config.yaml
n_layer: 9
d_model: 96
positions: "rope"
attn_scale: 0.177
bias: "none"
init: "normal"
init_std_qkv: 0.06
lr_mult_up: 0.64
grad_clip: 2.0
schedule: "wsd"
decay_fraction: 1.0
Each number is 200 + 40 x the weight over its row's rms, rounded and kept within 0 to 999. Layers, rows and columns count from 0. The size before them is the row's rms in percent of the matrix's.

# o: layer 2 attention output (transposed), 128x96, rms 0.0724, rows 4-17,36-49,68-81,99-113, columns 0-95
# v: layer 2 attention value, 32x96, rms 0.0794, rows 4-18, columns 0-95
o99,140,202,299,226,189,201,229,165,254,239,128,201,151,174,221,279,265,229,205,195,163,177,179,217,204,154,142,284,230,266,170,209,287,130,147,225,188,237,212,201,211,118,228,248,210,194,208,173,198,141,214,275,226,164,160,206,164,145,222,202,106,195,152,220,249,180,185,240,244,191,232,129,161,217,226,189,218,248,204,210,210,129,177,226,202,246,203,175,215,137,247,206,154,203,167,201,218
v4,093,223,229,205,209,211,185,202,280,196,146,251,244,198,166,194,224,104,174,171,203,151,221,222,195,245,167,155,197,208,130,244,158,220,216,198,192,269,166,163,163,231,197,224,192,179,169,198,195,162,227,222,209,201,113,232,232,208,181,166,338,206,195,217,239,237,268,221,269,182,149,143,214,94,232,201,183,166,195,160,162,163,191,231,271,200,144,156,235,200,172,166,167,128,193,268,216
o4,095,169,189,201,206,178,138,185,121,179,208,172,179,133,152,142,173,168,188,193,214,216,212,219,124,169,277,282,212,151,216,203,210,161,174,185,149,140,200,232,204,251,192,141,216,177,201,250,195,200,165,177,190,151,177,182,263,264,173,277,213,282,260,123,248,156,163,181,169,250,103,206,164,192,170,195,234,221,184,233,227,183,199,130,198,183,171,285,233,191,234,236,219,161,185,211,273
o36,089,223,248,217,134,121,249,174,207,171,244,141,242,116,213,206,140,213,187,237,257,235,204,172,220,218,214,285,187,202,179,128,235,151,192,265,161,186,224,201,230,269,248,192,162,222,183,229,149,178,287,150,232,171,170,239,190,179,232,230,171,276,227,114,184,161,218,202,236,205,193,171,224,151,217,219,225,212,157,173,181,141,115,186,156,219,190,192,230,183,250,279,177,206,130,183,198
o68,104,202,123,220,206,182,155,205,243,187,162,190,172,167,256,152,275,180,186,147,158,194,203,292,150,207,146,193,241,157,137,227,158,239,201,201,198,166,259,207,219,150,183,152,190,219,242,135,218,243,257,238,210,254,133,200,212,217,193,253,257,151,77,218,222,172,226,160,177,218,190,202,175,201,171,198,143,266,219,169,201,161,154,156,201,227,213,187,200,159,154,114,220,250,216,235,271
o100,125,162,187,188,193,157,211,237,189,240,180,276,216,174,128,180,248,169,181,154,219,203,160,190,232,206,165,259,244,172,89,145,201,194,214,246,199,233,195,178,115,217,132,216,134,256,221,195,166,209,239,149,222,180,211,205,224,163,291,176,264,207,166,179,174,212,273,194,183,177,165,187,191,254,245,196,112,187,261,211,185,102,176,222,141,179,170,170,165,181,183,211,226,255,227,115,211
v5,097,227,178,192,101,206,209,269,160,227,191,174,200,216,197,204,188,190,208,304,166,116,236,212,180,183,179,206,95,236,165,248,151,263,218,229,209,199,148,283,239,223,274,204,165,152,218,212,160,141,228,141,199,188,229,157,210,158,152,217,240,159,204,211,201,246,225,187,151,250,287,160,219,244,232,213,206,162,178,278,184,201,204,236,148,188,167,149,226,278,191,205,223,173,204,158,232
o5,076,217,213,160,266,170,217,206,229,203,195,143,198,250,221,211,263,181,187,204,209,275,179,173,142,201,241,148,211,228,175,200,248,195,95,265,210,163,227,220,231,199,143,189,169,224,76,221,243,182,218,261,204,166,171,138,256,160,200,211,189,203,231,206,147,200,251,222,213,199,244,266,193,233,241,163,179,144,206,250,190,129,220,135,268,221,235,238,142,106,224,230,195,206,241,151,174
o37,099,194,254,211,211,249,138,251,265,219,181,174,165,189,184,206,167,252,161,197,177,247,149,192,118,134,178,232,153,189,208,177,224,162,243,254,251,217,145,113,181,180,179,232,212,164,293,166,245,208,187,183,124,175,217,183,162,99,276,198,138,146,149,205,201,255,175,271,198,92,220,198,227,159,212,261,194,175,211,219,209,187,240,204,211,190,208,161,139,225,196,202,225,232,194,198,187
o69,090,213,217,216,227,277,165,137,141,161,225,173,202,186,141,199,232,183,185,162,228,157,249,214,220,201,177,243,205,242,151,197,147,166,144,113,112,269,240,178,190,239,240,189,211,222,220,169,258,223,206,181,219,118,191,201,177,217,171,224,228,235,214,203,174,183,176,173,229,264,293,225,213,191,194,179,246,194,181,213,268,173,201,207,246,258,195,152,312,218,220,135,106,171,235,255,228
o101,115,269,174,198,119,168,191,192,250,295,158,148,142,206,192,168,219,189,193,219,195,241,224,172,192,133,196,195,138,208,170,136,175,192,250,193,181,218,247,190,219,224,234,217,209,168,239,216,169,165,171,102,193,172,231,158,232,185,276,273,219,175,210,196,188,229,154,219,196,217,275,155,213,135,236,207,191,170,200,217,274,135,280,149,270,224,190,194,170,185,291,158,223,254,224,143,201
v6,102,213,184,258,219,149,226,75,193,188,179,176,223,225,181,151,192,172,176,211,158,170,246,239,175,203,289,151,146,170,191,227,205,142,199,229,223,209,227,199,141,276,189,195,177,212,267,193,228,196,224,251,159,162,250,229,151,193,221,199,215,222,251,275,155,187,186,207,101,190,110,240,225,222,176,189,301,183,179,192,152,185,244,275,222,222,135,258,243,245,221,205,188,186,169,211,220
o6,099,189,186,213,253,176,203,239,168,184,216,193,207,121,132,201,216,168,192,168,233,217,115,205,183,176,261,228,213,241,187,197,208,242,160,225,182,151,232,148,174,226,201,259,187,190,214,195,253,197,184,234,211,143,273,163,208,221,288,258,231,217,227,227,231,217,182,223,263,308,201,193,186,203,272,242,249,117,234,234,225,232,309,166,252,219,230,138,272,269,183,203,216,206,198,160,159
o38,093,182,180,160,207,140,210,232,172,206,157,254,305,123,230,142,215,162,270,196,171,239,185,186,258,153,209,242,242,165,200,226,188,228,166,188,211,208,159,217,200,158,195,244,150,182,154,286,105,177,205,215,163,190,297,273,155,201,276,142,251,183,184,208,231,215,182,164,185,181,159,191,210,217,218,180,146,211,260,231,181,225,164,234,153,122,254,215,157,204,199,217,230,168,142,156,185
o70,077,210,209,216,145,267,206,161,285,230,217,206,138,262,193,180,181,221,189,210,228,159,238,88,218,143,169,231,156,227,242,199,184,168,198,186,175,237,188,248,164,190,133,187,133,97,176,185,203,161,250,165,252,220,251,141,199,162,205,192,143,212,253,145,210,208,249,158,243,229,111,176,216,194,159,132,203,195,185,191,139,175,195,272,244,151,180,171,162,151,210,167,198,209,188,183,136
o102,130,263,214,147,166,155,217,152,210,288,212,200,160,200,205,204,198,185,232,135,198,179,209,165,229,184,235,248,209,162,192,127,220,257,146,235,192,275,205,244,238,165,165,243,147,143,113,226,187,191,204,198,177,126,232,231,178,237,274,150,170,127,243,209,219,238,191,220,174,160,125,214,212,191,174,176,240,195,241,204,163,152,192,239,172,229,266,217,182,170,260,184,163,177,108,114,231
v7,092,230,242,155,206,185,170,191,165,228,243,214,247,170,167,174,178,239,189,174,146,216,190,180,173,110,165,257,229,237,214,203,173,135,200,217,221,177,243,180,163,218,171,187,251,91,207,196,208,179,181,211,163,193,183,183,251,267,185,253,242,253,196,139,179,201,153,239,232,161,211,182,188,176,212,245,208,234,167,227,242,270,219,199,299,247,124,255,190,317,186,219,240,191,195,115,129
o7,094,264,196,167,141,236,202,176,121,187,176,194,204,226,255,234,233,172,173,206,118,210,129,189,158,187,260,114,258,142,200,299,232,221,205,206,217,166,143,194,221,180,171,200,147,177,193,184,203,205,144,214,193,178,229,224,137,282,195,95,264,170,156,242,149,221,153,208,220,176,174,162,172,154,206,211,228,138,151,216,252,162,286,178,203,207,223,183,196,249,188,238,212,217,255,194,220
o39,083,207,140,136,238,208,182,229,203,230,135,203,221,165,219,273,234,171,172,234,223,208,162,177,221,301,188,171,177,226,218,212,173,285,231,155,219,185,150,246,248,174,232,198,198,182,148,153,190,282,172,200,185,161,264,302,217,253,258,176,179,170,239,223,150,168,163,165,273,227,179,207,225,236,210,159,228,213,152,185,170,238,224,151,187,255,222,185,210,198,98,242,226,155,223,279,215
o71,105,204,218,162,247,199,245,196,213,193,283,242,222,258,140,213,149,222,169,207,193,207,261,165,190,160,208,222,226,218,211,196,140,166,201,260,195,128,219,178,231,165,136,234,255,223,253,253,175,144,214,201,200,264,223,94,177,138,176,177,236,229,161,180,261,258,198,216,149,269,147,242,183,250,154,211,148,192,170,270,217,218,212,160,152,114,172,252,176,234,216,157,175,165,142,188,188
o103,111,207,185,161,207,228,239,154,211,246,195,258,168,218,185,255,218,254,130,204,137,252,204,223,199,215,227,267,201,292,153,150,251,179,178,184,239,143,156,166,94,207,235,242,191,131,256,168,212,170,170,253,245,170,183,212,202,173,244,185,193,206,173,259,206,239,230,244,178,205,184,179,164,205,192,238,189,145,126,248,257,226,210,146,160,180,150,227,117,170,199,299,229,212,238,189,165
v8,101,203,160,273,190,218,174,274,188,134,245,229,236,203,117,110,169,175,240,134,208,250,211,125,247,230,213,163,235,267,212,130,233,247,205,196,189,194,231,186,193,234,214,264,118,169,203,148,186,207,153,228,208,219,216,190,140,234,159,306,227,150,171,189,221,190,234,155,197,102,186,205,190,159,206,250,212,173,231,193,250,136,249,204,155,171,189,183,231,218,164,180,233,186,179,240,207
o8,085,141,153,116,233,165,228,165,168,209,198,199,213,156,196,165,155,179,200,200,126,242,201,230,116,194,145,220,230,180,241,160,158,151,202,203,174,159,162,213,261,201,155,178,224,173,191,222,216,157,226,169,221,235,158,220,135,164,198,249,207,203,175,215,154,241,167,159,179,165,122,231,232,203,190,313,194,225,119,212,158,197,144,215,151,189,145,174,201,206,199,78,177,150,122,169,173
o40,099,151,229,281,214,264,148,213,224,193,130,174,173,215,159,240,253,164,218,135,228,241,220,195,186,182,155,197,243,259,185,242,293,226,152,235,240,135,176,253,209,216,188,187,246,281,156,248,249,284,217,277,125,219,188,199,229,209,226,152,188,192,132,218,205,192,211,185,149,111,156,166,233,256,189,197,280,214,215,236,169,233,167,184,211,231,199,253,200,172,170,205,186,190,184,166,233
o72,082,195,141,164,213,181,190,163,116,142,205,126,205,111,223,236,260,222,228,175,218,194,192,195,282,228,183,232,154,181,177,187,150,179,247,181,160,256,211,209,245,263,178,177,150,165,150,184,222,261,192,146,204,134,253,226,240,187,143,234,213,250,189,237,200,184,250,154,286,187,270,208,202,244,268,193,221,228,108,181,143,199,217,247,226,243,189,200,266,206,225,187,190,199,252,251,234
o104,127,264,138,228,146,287,198,189,153,166,201,130,175,181,134,224,246,199,215,193,236,192,139,204,207,186,226,227,252,267,200,215,264,190,185,266,182,145,220,177,119,252,189,156,261,201,231,208,215,296,234,241,212,191,158,219,270,156,195,183,225,236,194,214,191,183,297,170,187,151,218,206,225,240,144,213,264,216,145,175,240,207,140,143,193,220,196,214,300,197,174,221,214,171,192,238,223
v9,100,234,259,239,234,195,257,159,230,198,103,225,235,173,190,283,272,188,267,139,273,187,194,210,254,177,258,241,191,127,204,184,159,160,225,192,199,180,209,192,223,164,185,152,209,266,201,121,169,232,207,229,209,209,274,201,274,234,236,191,171,211,233,233,166,192,198,244,256,163,248,208,194,184,189,230,185,176,245,190,229,248,146,214,174,160,173,218,330,216,237,209,180,143,220,188,154
o9,071,119,196,183,108,170,241,136,211,187,212,204,202,156,171,174,217,191,231,179,157,187,222,235,155,192,193,237,185,219,199,145,136,180,195,180,138,140,199,288,269,207,185,219,235,243,206,180,160,200,265,248,149,242,176,147,206,173,245,201,211,222,130,233,211,154,262,175,205,284,129,275,280,230,183,190,220,156,168,164,232,179,244,123,266,215,231,172,160,164,169,209,173,182,148,204,192
o41,071,193,166,169,226,149,171,211,197,214,258,273,230,174,164,120,217,184,246,207,174,220,247,222,186,240,219,228,183,209,128,236,233,263,217,163,175,178,172,124,145,195,172,173,123,241,265,182,104,149,230,217,242,206,168,228,229,231,206,225,212,276,245,212,213,214,261,196,135,224,219,221,178,251,158,243,138,199,179,171,179,222,164,240,141,174,198,174,159,296,187,212,226,260,291,198,220
o73,078,217,171,233,203,170,202,253,157,198,98,188,196,256,256,151,179,167,179,264,218,138,173,252,204,181,232,188,239,198,270,186,222,187,251,147,233,203,255,232,284,245,253,186,277,153,207,237,238,213,211,146,205,226,158,234,202,198,175,237,261,193,183,185,144,151,161,223,193,146,184,160,151,173,249,233,161,210,227,181,230,169,179,159,217,203,157,150,176,116,227,288,281,219,227,169,156
o105,137,178,259,271,224,224,230,243,146,159,192,202,245,166,167,265,225,170,203,153,188,170,193,208,158,197,184,238,155,179,250,222,276,207,205,107,177,203,235,163,223,262,221,220,112,180,203,154,205,154,116,261,185,211,205,194,211,247,202,178,244,210,210,230,223,266,217,190,159,191,212,205,197,163,151,219,158,157,288,230,86,269,155,251,178,170,205,227,193,254,213,189,220,161,290,198,209
v10,100,174,165,255,197,183,252,190,228,223,264,165,217,249,205,215,215,230,276,190,175,182,180,201,232,292,139,180,219,146,217,195,172,226,212,226,189,180,222,204,120,246,273,216,218,218,200,191,171,192,237,165,175,217,179,180,70,184,203,178,241,146,222,159,199,246,266,220,215,153,200,174,262,224,166,114,177,215,183,170,190,273,207,81,179,195,183,257,215,215,164,192,262,159,210,127,237
o10,071,141,122,279,196,255,234,167,170,145,192,192,182,234,193,145,272,206,243,177,242,172,191,181,174,233,183,175,249,221,167,138,167,240,168,177,183,216,177,223,161,174,199,184,227,202,206,132,177,195,157,160,286,208,252,180,232,232,237,254,225,139,206,221,196,239,172,147,106,126,180,201,193,139,225,221,151,246,237,218,74,214,189,251,236,152,140,189,188,160,175,164,159,189,224,211,193
o42,080,199,284,174,222,191,223,254,210,225,158,232,187,195,219,287,160,175,128,168,195,228,194,144,152,257,167,171,278,255,188,166,206,239,256,156,246,175,141,179,178,176,275,212,181,218,139,193,179,158,238,144,189,158,251,155,153,216,192,218,221,237,213,229,198,184,228,189,298,180,201,107,201,164,254,243,211,219,143,215,184,247,151,247,209,234,219,146,118,203,203,195,165,279,172,202,217
o74,087,172,254,233,208,175,226,290,270,237,174,269,199,249,289,177,147,242,127,200,158,221,223,243,180,177,197,130,207,185,207,235,241,263,233,169,224,154,211,241,203,246,179,210,219,246,196,256,222,231,237,274,192,248,210,243,222,155,215,204,174,200,134,178,248,160,163,269,198,124,229,163,154,287,171,220,213,171,251,151,194,179,178,207,143,211,223,246,163,192,208,191,258,144,233,220,240
o106,144,260,136,234,191,176,259,236,238,226,225,147,153,236,219,177,165,218,191,169,146,190,236,218,173,220,153,220,230,103,192,190,197,263,251,245,266,116,199,211,185,208,268,177,247,178,196,168,153,207,208,95,205,183,212,215,173,186,220,133,154,193,268,276,234,194,221,162,192,148,204,159,204,187,224,224,279,245,168,210,241,253,151,156,219,269,248,166,239,154,167,169,194,195,131,199,196
v11,101,164,177,238,241,228,229,177,146,173,194,225,242,204,199,147,178,219,122,169,207,244,176,173,244,176,167,243,149,195,212,248,179,235,174,201,152,211,136,258,241,152,209,192,201,199,249,168,260,217,224,129,222,213,237,193,197,285,166,170,238,290,170,115,191,198,168,192,143,139,175,200,257,193,220,211,261,190,163,137,233,206,179,159,159,258,210,104,176,196,123,195,215,95,188,195,187
o11,081,168,226,220,199,202,209,171,163,136,214,188,183,166,240,206,215,227,276,265,212,231,330,139,287,213,198,189,250,187,158,195,199,159,149,212,159,206,225,228,205,226,212,76,219,118,235,190,197,176,182,148,190,154,189,224,259,175,205,289,215,187,180,177,136,199,189,160,221,160,120,214,214,179,192,173,209,168,168,168,143,204,154,244,154,141,214,211,133,212,239,139,210,192,226,180,166
o43,087,207,247,205,218,298,196,219,213,118,183,147,236,168,230,361,205,239,184,198,231,275,255,196,215,211,180,196,229,237,197,205,241,159,144,151,266,224,196,178,164,207,164,238,170,169,148,198,200,127,164,247,160,139,247,203,144,158,174,207,191,203,180,259,198,235,212,213,252,167,226,215,181,175,293,202,169,218,204,213,202,154,232,262,220,152,166,226,214,205,222,148,145,152,210,173,187
o75,107,119,257,151,261,212,189,138,155,251,216,181,179,223,165,100,129,204,190,144,193,208,123,309,202,215,183,248,161,176,148,223,191,243,244,159,124,229,119,173,203,196,190,222,228,243,225,157,246,226,206,242,227,240,205,167,270,173,204,171,187,232,211,207,258,150,174,185,146,149,275,172,217,268,210,171,186,219,139,201,194,165,195,235,218,246,199,223,176,180,187,185,161,194,250,219,175
o107,125,176,237,195,216,298,229,121,177,190,172,175,245,212,218,237,176,190,179,192,239,266,137,237,259,150,194,210,235,210,276,224,175,129,172,158,197,237,188,231,192,242,171,230,223,161,256,184,164,136,179,183,188,280,236,100,146,178,228,133,213,190,130,202,211,212,182,131,185,229,240,170,186,157,208,120,207,196,126,230,212,194,237,200,221,138,199,224,219,161,163,158,200,128,266,196,186
v12,098,154,168,208,173,249,173,164,189,277,197,302,174,217,260,234,151,146,225,230,190,173,180,119,200,157,200,212,170,206,203,262,240,258,190,168,222,240,280,222,214,227,219,203,213,273,152,161,198,155,215,281,230,245,186,227,242,199,221,166,176,234,194,251,233,253,175,231,272,288,236,184,223,151,232,253,214,204,129,197,177,165,220,244,192,178,233,172,204,174,201,134,261,187,198,127,147
o12,077,191,120,144,251,179,275,193,241,196,201,156,226,201,188,224,225,208,188,115,184,182,155,138,171,225,137,183,182,231,223,151,194,242,187,184,230,203,193,140,185,105,156,152,188,238,186,139,281,221,221,145,231,146,172,212,218,144,185,203,215,137,184,249,133,227,225,215,180,170,279,148,254,238,233,178,189,267,178,225,149,158,135,222,171,220,257,156,236,167,163,143,154,215,226,213,183
o44,095,223,175,156,211,197,144,125,172,263,142,247,185,240,174,117,238,169,160,213,154,158,172,195,182,234,151,150,233,237,213,185,163,186,181,102,212,212,209,175,119,192,186,216,169,242,193,188,216,182,236,149,258,267,153,208,233,186,225,212,212,227,206,111,178,199,198,205,256,235,182,171,195,154,197,194,193,234,198,131,248,172,257,126,201,219,181,149,180,154,150,233,293,274,270,234,207
o76,079,238,312,243,174,249,230,232,181,185,193,277,143,237,239,199,255,188,194,162,260,207,179,191,173,142,189,246,149,219,188,204,206,182,228,199,217,180,241,255,134,214,277,271,181,195,210,258,196,253,194,214,137,140,242,137,175,156,227,239,196,249,162,166,198,180,214,224,288,218,245,191,177,240,218,210,293,125,238,269,221,210,181,248,201,244,209,188,178,197,203,193,287,162,195,203,226
o108,127,163,250,197,269,308,156,154,199,235,185,290,223,176,182,182,170,164,219,274,242,156,217,214,208,206,194,181,245,262,190,190,185,159,244,113,212,168,225,256,155,210,225,195,166,283,148,290,239,165,235,192,180,173,200,249,182,158,212,230,273,209,175,149,207,233,160,188,237,236,218,195,169,205,210,251,165,231,197,241,172,204,225,237,177,159,186,179,173,167,240,155,270,275,233,198,128
v13,100,256,237,164,190,148,166,245,258,200,188,184,211,231,165,177,233,221,105,155,216,198,220,226,198,187,152,218,230,183,225,210,198,173,302,229,168,269,196,223,169,214,126,209,259,201,165,222,200,172,191,203,233,199,260,202,219,149,175,232,227,201,220,191,205,204,209,126,122,245,197,163,202,136,158,199,283,233,234,231,272,196,221,169,127,199,280,208,139,232,154,190,206,229,251,238,83
o13,083,145,157,179,183,192,207,198,156,173,197,126,199,217,160,119,161,106,212,173,172,232,232,209,276,170,232,292,191,235,233,276,213,225,187,217,202,122,156,195,192,215,176,243,205,157,160,250,216,245,231,222,200,320,166,206,270,209,198,230,229,171,239,143,165,122,163,199,123,261,206,163,195,231,233,199,243,224,223,172,201,201,204,227,144,122,153,199,196,204,205,207,218,198,153,228,152
o45,093,213,187,237,175,81,160,242,189,133,157,104,224,165,183,183,159,252,194,240,137,207,182,180,167,189,283,222,121,168,198,209,212,149,129,176,149,191,220,137,184,220,234,172,148,204,193,166,287,180,192,237,182,152,196,227,212,200,155,269,162,232,225,160,193,144,140,214,195,200,194,220,219,146,180,252,200,285,151,184,144,189,183,148,214,219,188,143,205,266,215,215,164,210,160,227,178
o77,081,217,174,291,208,196,185,207,195,221,205,237,198,195,231,157,191,227,197,181,187,216,251,192,181,174,121,213,250,181,230,229,268,235,169,200,136,252,214,201,261,188,165,174,180,102,185,164,209,211,256,294,239,227,190,203,220,224,202,247,158,178,108,212,208,235,193,168,231,213,81,140,218,201,140,119,232,131,227,140,177,223,131,215,161,188,157,231,154,200,257,235,200,176,218,256,211
o109,133,188,172,229,210,178,131,252,300,165,110,166,227,243,120,266,157,242,148,186,185,217,152,175,178,204,188,221,154,175,203,271,152,177,153,237,235,235,226,181,185,212,187,157,181,198,191,158,303,212,205,237,189,136,226,216,202,159,219,263,168,188,119,208,165,134,137,180,183,212,146,227,219,215,173,145,166,241,159,185,183,187,190,141,199,199,146,185,172,262,155,202,189,234,236,214,126
v14,100,193,150,92,240,135,152,203,221,222,160,163,165,207,207,188,243,242,233,140,295,173,199,151,219,118,158,176,127,238,199,195,202,169,177,181,214,151,183,135,223,269,185,263,188,196,158,172,171,165,200,207,155,145,193,111,201,193,169,163,206,198,198,144,205,200,247,183,102,211,190,183,230,147,203,181,212,216,197,203,177,191,251,130,199,116,135,165,174,203,192,214,215,147,243,150,171
o14,098,198,170,229,168,214,146,193,164,225,176,150,310,164,258,161,171,159,232,181,235,172,221,280,186,198,190,220,161,130,215,176,228,265,146,284,125,189,205,196,149,185,260,180,190,162,240,189,239,210,208,223,231,157,186,177,302,215,197,216,214,228,219,172,229,252,188,198,256,265,166,239,192,203,210,225,235,199,160,237,168,190,285,169,141,190,271,254,239,226,186,246,279,207,163,158,173
o46,097,233,209,239,225,187,133,213,235,231,212,61,154,239,233,195,140,230,187,148,195,244,221,254,172,193,122,198,219,203,162,231,240,264,173,187,203,187,162,246,169,105,226,133,166,204,206,157,167,171,202,234,191,159,143,186,203,204,200,251,135,179,223,204,174,151,136,256,220,160,263,231,210,179,269,210,203,148,169,209,151,174,192,256,204,188,223,233,209,240,258,178,156,190,199,173,296
o78,080,196,174,180,282,171,233,181,188,162,168,246,141,267,157,191,187,243,222,153,188,167,179,157,147,216,246,193,175,203,183,146,92,216,226,187,190,194,238,178,276,247,176,229,215,270,171,241,161,256,169,221,143,167,232,254,89,217,191,207,245,266,152,168,214,211,158,140,183,230,206,180,211,189,198,194,146,220,224,235,262,233,157,162,237,252,200,163,164,149,259,184,230,198,187,243,120
o110,112,242,214,223,169,162,191,198,152,255,239,163,298,224,255,208,213,292,154,167,211,172,115,257,156,139,188,143,187,195,203,242,201,237,211,222,203,145,225,210,173,173,233,171,176,229,261,190,169,203,223,231,172,157,153,176,126,160,199,244,186,211,174,126,104,162,211,214,234,256,194,196,163,199,243,175,172,205,132,275,167,189,108,197,189,208,272,184,180,245,141,225,220,204,250,203,211
v15,093,245,196,232,211,189,192,204,168,228,193,206,160,156,191,219,207,197,204,224,144,172,271,192,240,260,144,256,176,156,219,198,188,208,126,185,152,128,138,250,256,256,129,243,298,191,194,252,215,250,249,202,143,149,196,212,231,227,123,177,180,189,256,177,221,233,262,261,202,237,195,260,261,254,231,246,141,174,196,135,173,141,148,181,201,149,217,211,196,211,176,171,207,207,264,179,146
o15,088,249,262,168,203,195,277,227,232,171,196,254,179,216,154,253,251,163,191,182,175,183,92,168,181,202,149,182,166,289,276,194,160,140,278,186,272,176,138,191,219,191,135,231,170,166,218,171,251,238,203,236,158,180,158,212,179,203,194,217,121,220,151,209,224,157,248,166,227,199,224,236,225,220,221,214,203,147,178,197,233,187,102,208,215,243,188,216,180,248,194,104,209,255,171,166,195
o47,079,185,209,173,123,201,207,156,191,181,232,202,223,255,196,154,182,272,62,172,126,192,116,222,151,205,208,149,204,118,226,198,171,204,213,237,182,242,197,141,155,184,253,191,209,173,232,192,181,144,219,141,183,243,198,158,204,152,173,198,173,217,143,208,195,262,168,120,251,203,269,210,195,204,142,193,247,233,251,203,306,226,157,193,203,223,200,194,196,193,211,182,206,135,208,269,232
o79,083,195,217,226,221,243,146,181,270,261,174,148,227,209,255,187,137,187,207,201,190,211,225,176,162,130,167,235,163,210,268,174,187,192,200,162,203,212,211,177,259,204,146,202,142,127,220,189,149,131,213,209,209,234,256,228,161,191,214,298,161,172,204,213,194,227,261,228,248,272,213,162,175,110,214,167,203,85,208,245,167,187,169,249,197,173,180,92,231,174,203,126,209,186,196,180,190
o111,116,119,158,245,172,226,236,142,182,185,254,218,248,184,234,131,225,206,134,224,161,192,245,202,240,250,186,155,178,129,274,152,121,190,238,202,204,171,199,226,185,215,184,242,219,183,253,218,166,166,170,169,243,253,173,198,247,211,149,273,219,235,242,221,185,309,266,145,264,280,203,189,178,205,209,192,237,218,183,269,217,228,156,177,184,175,214,213,177,161,162,150,209,124,222,245,182
v16,099,178,199,141,160,201,228,126,183,188,95,160,227,188,215,212,193,258,215,254,228,209,223,275,258,234,197,212,240,207,251,211,160,230,241,195,190,196,202,295,168,199,179,209,218,226,246,215,239,230,234,210,228,161,212,161,189,199,345,289,201,175,116,151,180,230,220,149,232,169,213,212,261,166,235,164,183,186,273,215,198,196,230,197,243,133,233,149,223,178,208,168,147,243,193,250,199
o16,094,236,245,201,226,196,262,180,243,169,223,204,239,253,246,205,220,199,161,193,222,189,283,140,193,243,179,95,211,150,194,143,216,243,173,217,264,210,279,188,288,153,151,181,187,220,153,221,193,184,211,207,209,111,197,252,250,171,185,244,261,171,174,169,162,243,208,224,191,129,223,261,199,192,181,189,176,156,162,244,195,150,87,222,149,219,207,232,152,218,241,190,157,201,216,257,162
o48,105,252,183,204,214,156,206,165,71,238,291,224,230,190,216,182,237,247,168,195,201,135,161,267,255,173,148,213,204,129,216,182,203,157,209,173,157,214,229,86,181,216,152,185,173,163,209,123,193,193,214,158,235,219,180,242,176,202,200,165,226,164,187,185,226,228,292,193,189,179,160,166,217,203,167,199,247,194,176,134,270,237,131,197,198,239,257,182,234,221,202,222,212,203,253,287,238
o80,106,211,201,234,162,183,275,218,217,133,237,217,222,209,212,181,210,217,231,238,175,193,118,183,239,208,186,221,155,191,143,260,237,185,246,141,198,222,272,213,205,204,208,224,229,216,266,160,140,204,213,281,198,165,147,233,169,158,195,200,227,257,214,257,173,171,222,196,161,151,297,260,240,190,256,209,157,221,217,231,164,212,117,207,176,224,182,149,205,264,81,123,148,216,163,203,177
o112,119,195,251,241,213,187,162,158,221,183,236,161,259,141,204,198,203,188,196,201,235,218,200,178,191,127,158,196,102,140,216,183,184,165,160,83,200,149,193,106,274,210,218,249,175,223,169,216,226,248,187,261,145,181,236,252,146,247,224,171,182,95,193,195,240,191,144,183,176,150,196,199,238,190,218,175,209,190,211,135,177,201,234,127,193,165,266,198,243,261,243,176,150,200,154,206,219
v17,095,235,152,201,224,221,220,159,202,244,153,151,186,201,188,121,173,171,208,171,187,224,205,253,204,214,248,203,169,177,119,210,128,127,216,242,157,161,169,205,172,236,180,211,152,208,182,192,205,164,113,200,252,184,210,269,197,280,234,194,220,91,240,154,126,213,211,221,204,165,220,163,199,171,175,212,244,140,209,218,259,255,165,245,137,191,155,153,175,177,180,154,258,202,114,136,166
o17,076,172,196,214,189,143,222,229,220,215,216,208,160,310,121,205,174,201,207,204,130,163,174,216,261,153,131,187,151,220,216,125,154,175,292,201,205,209,194,204,162,231,226,247,172,197,261,141,193,268,206,138,276,209,185,251,192,197,139,206,167,246,195,185,182,152,251,162,271,191,233,115,237,195,166,225,125,175,169,195,157,169,189,284,240,247,207,154,186,184,193,183,147,201,203,209,201
o49,082,193,221,250,164,176,205,217,233,244,216,228,218,183,112,236,198,253,194,120,140,188,171,222,233,203,171,217,149,211,217,209,238,195,178,168,233,214,291,183,125,189,163,220,156,121,193,111,232,213,181,263,117,221,168,150,235,171,221,186,211,174,260,296,154,256,258,212,157,134,204,222,186,200,212,186,214,157,266,223,164,170,160,248,201,182,249,231,186,260,259,187,218,188,219,135,177
o81,086,156,244,199,209,249,201,188,146,215,140,166,259,253,206,200,191,171,202,152,239,239,158,221,170,242,219,233,252,175,211,231,195,284,147,300,143,190,91,186,199,242,214,207,139,245,174,261,150,181,180,213,240,198,197,260,180,204,182,194,174,241,168,197,203,190,264,214,213,225,214,205,198,130,183,140,203,140,131,202,176,239,144,286,159,263,231,149,227,222,235,229,203,229,220,120,193
o113,115,247,214,201,212,227,201,249,178,282,143,147,264,144,145,226,226,168,199,155,148,219,171,223,227,164,139,226,148,199,186,253,191,144,165,152,190,164,202,167,164,204,231,199,156,185,220,125,202,202,193,227,138,233,222,217,123,173,176,166,203,160,278,197,153,278,264,143,180,143,135,224,228,152,238,194,220,152,274,179,182,246,177,237,207,196,261,153,208,227,159,224,200,207,153,112,180
v18,104,209,239,211,234,163,294,223,118,224,168,195,132,231,226,249,190,242,204,255,244,220,165,195,114,218,217,230,163,192,148,124,229,209,208,215,204,200,197,217,178,164,175,209,232,92,234,208,137,250,171,239,195,274,222,211,184,147,206,190,141,246,229,234,122,167,247,188,172,220,153,295,201,177,204,219,238,193,133,267,226,198,224,135,248,223,183,192,222,162,127,171,228,214,206,226,205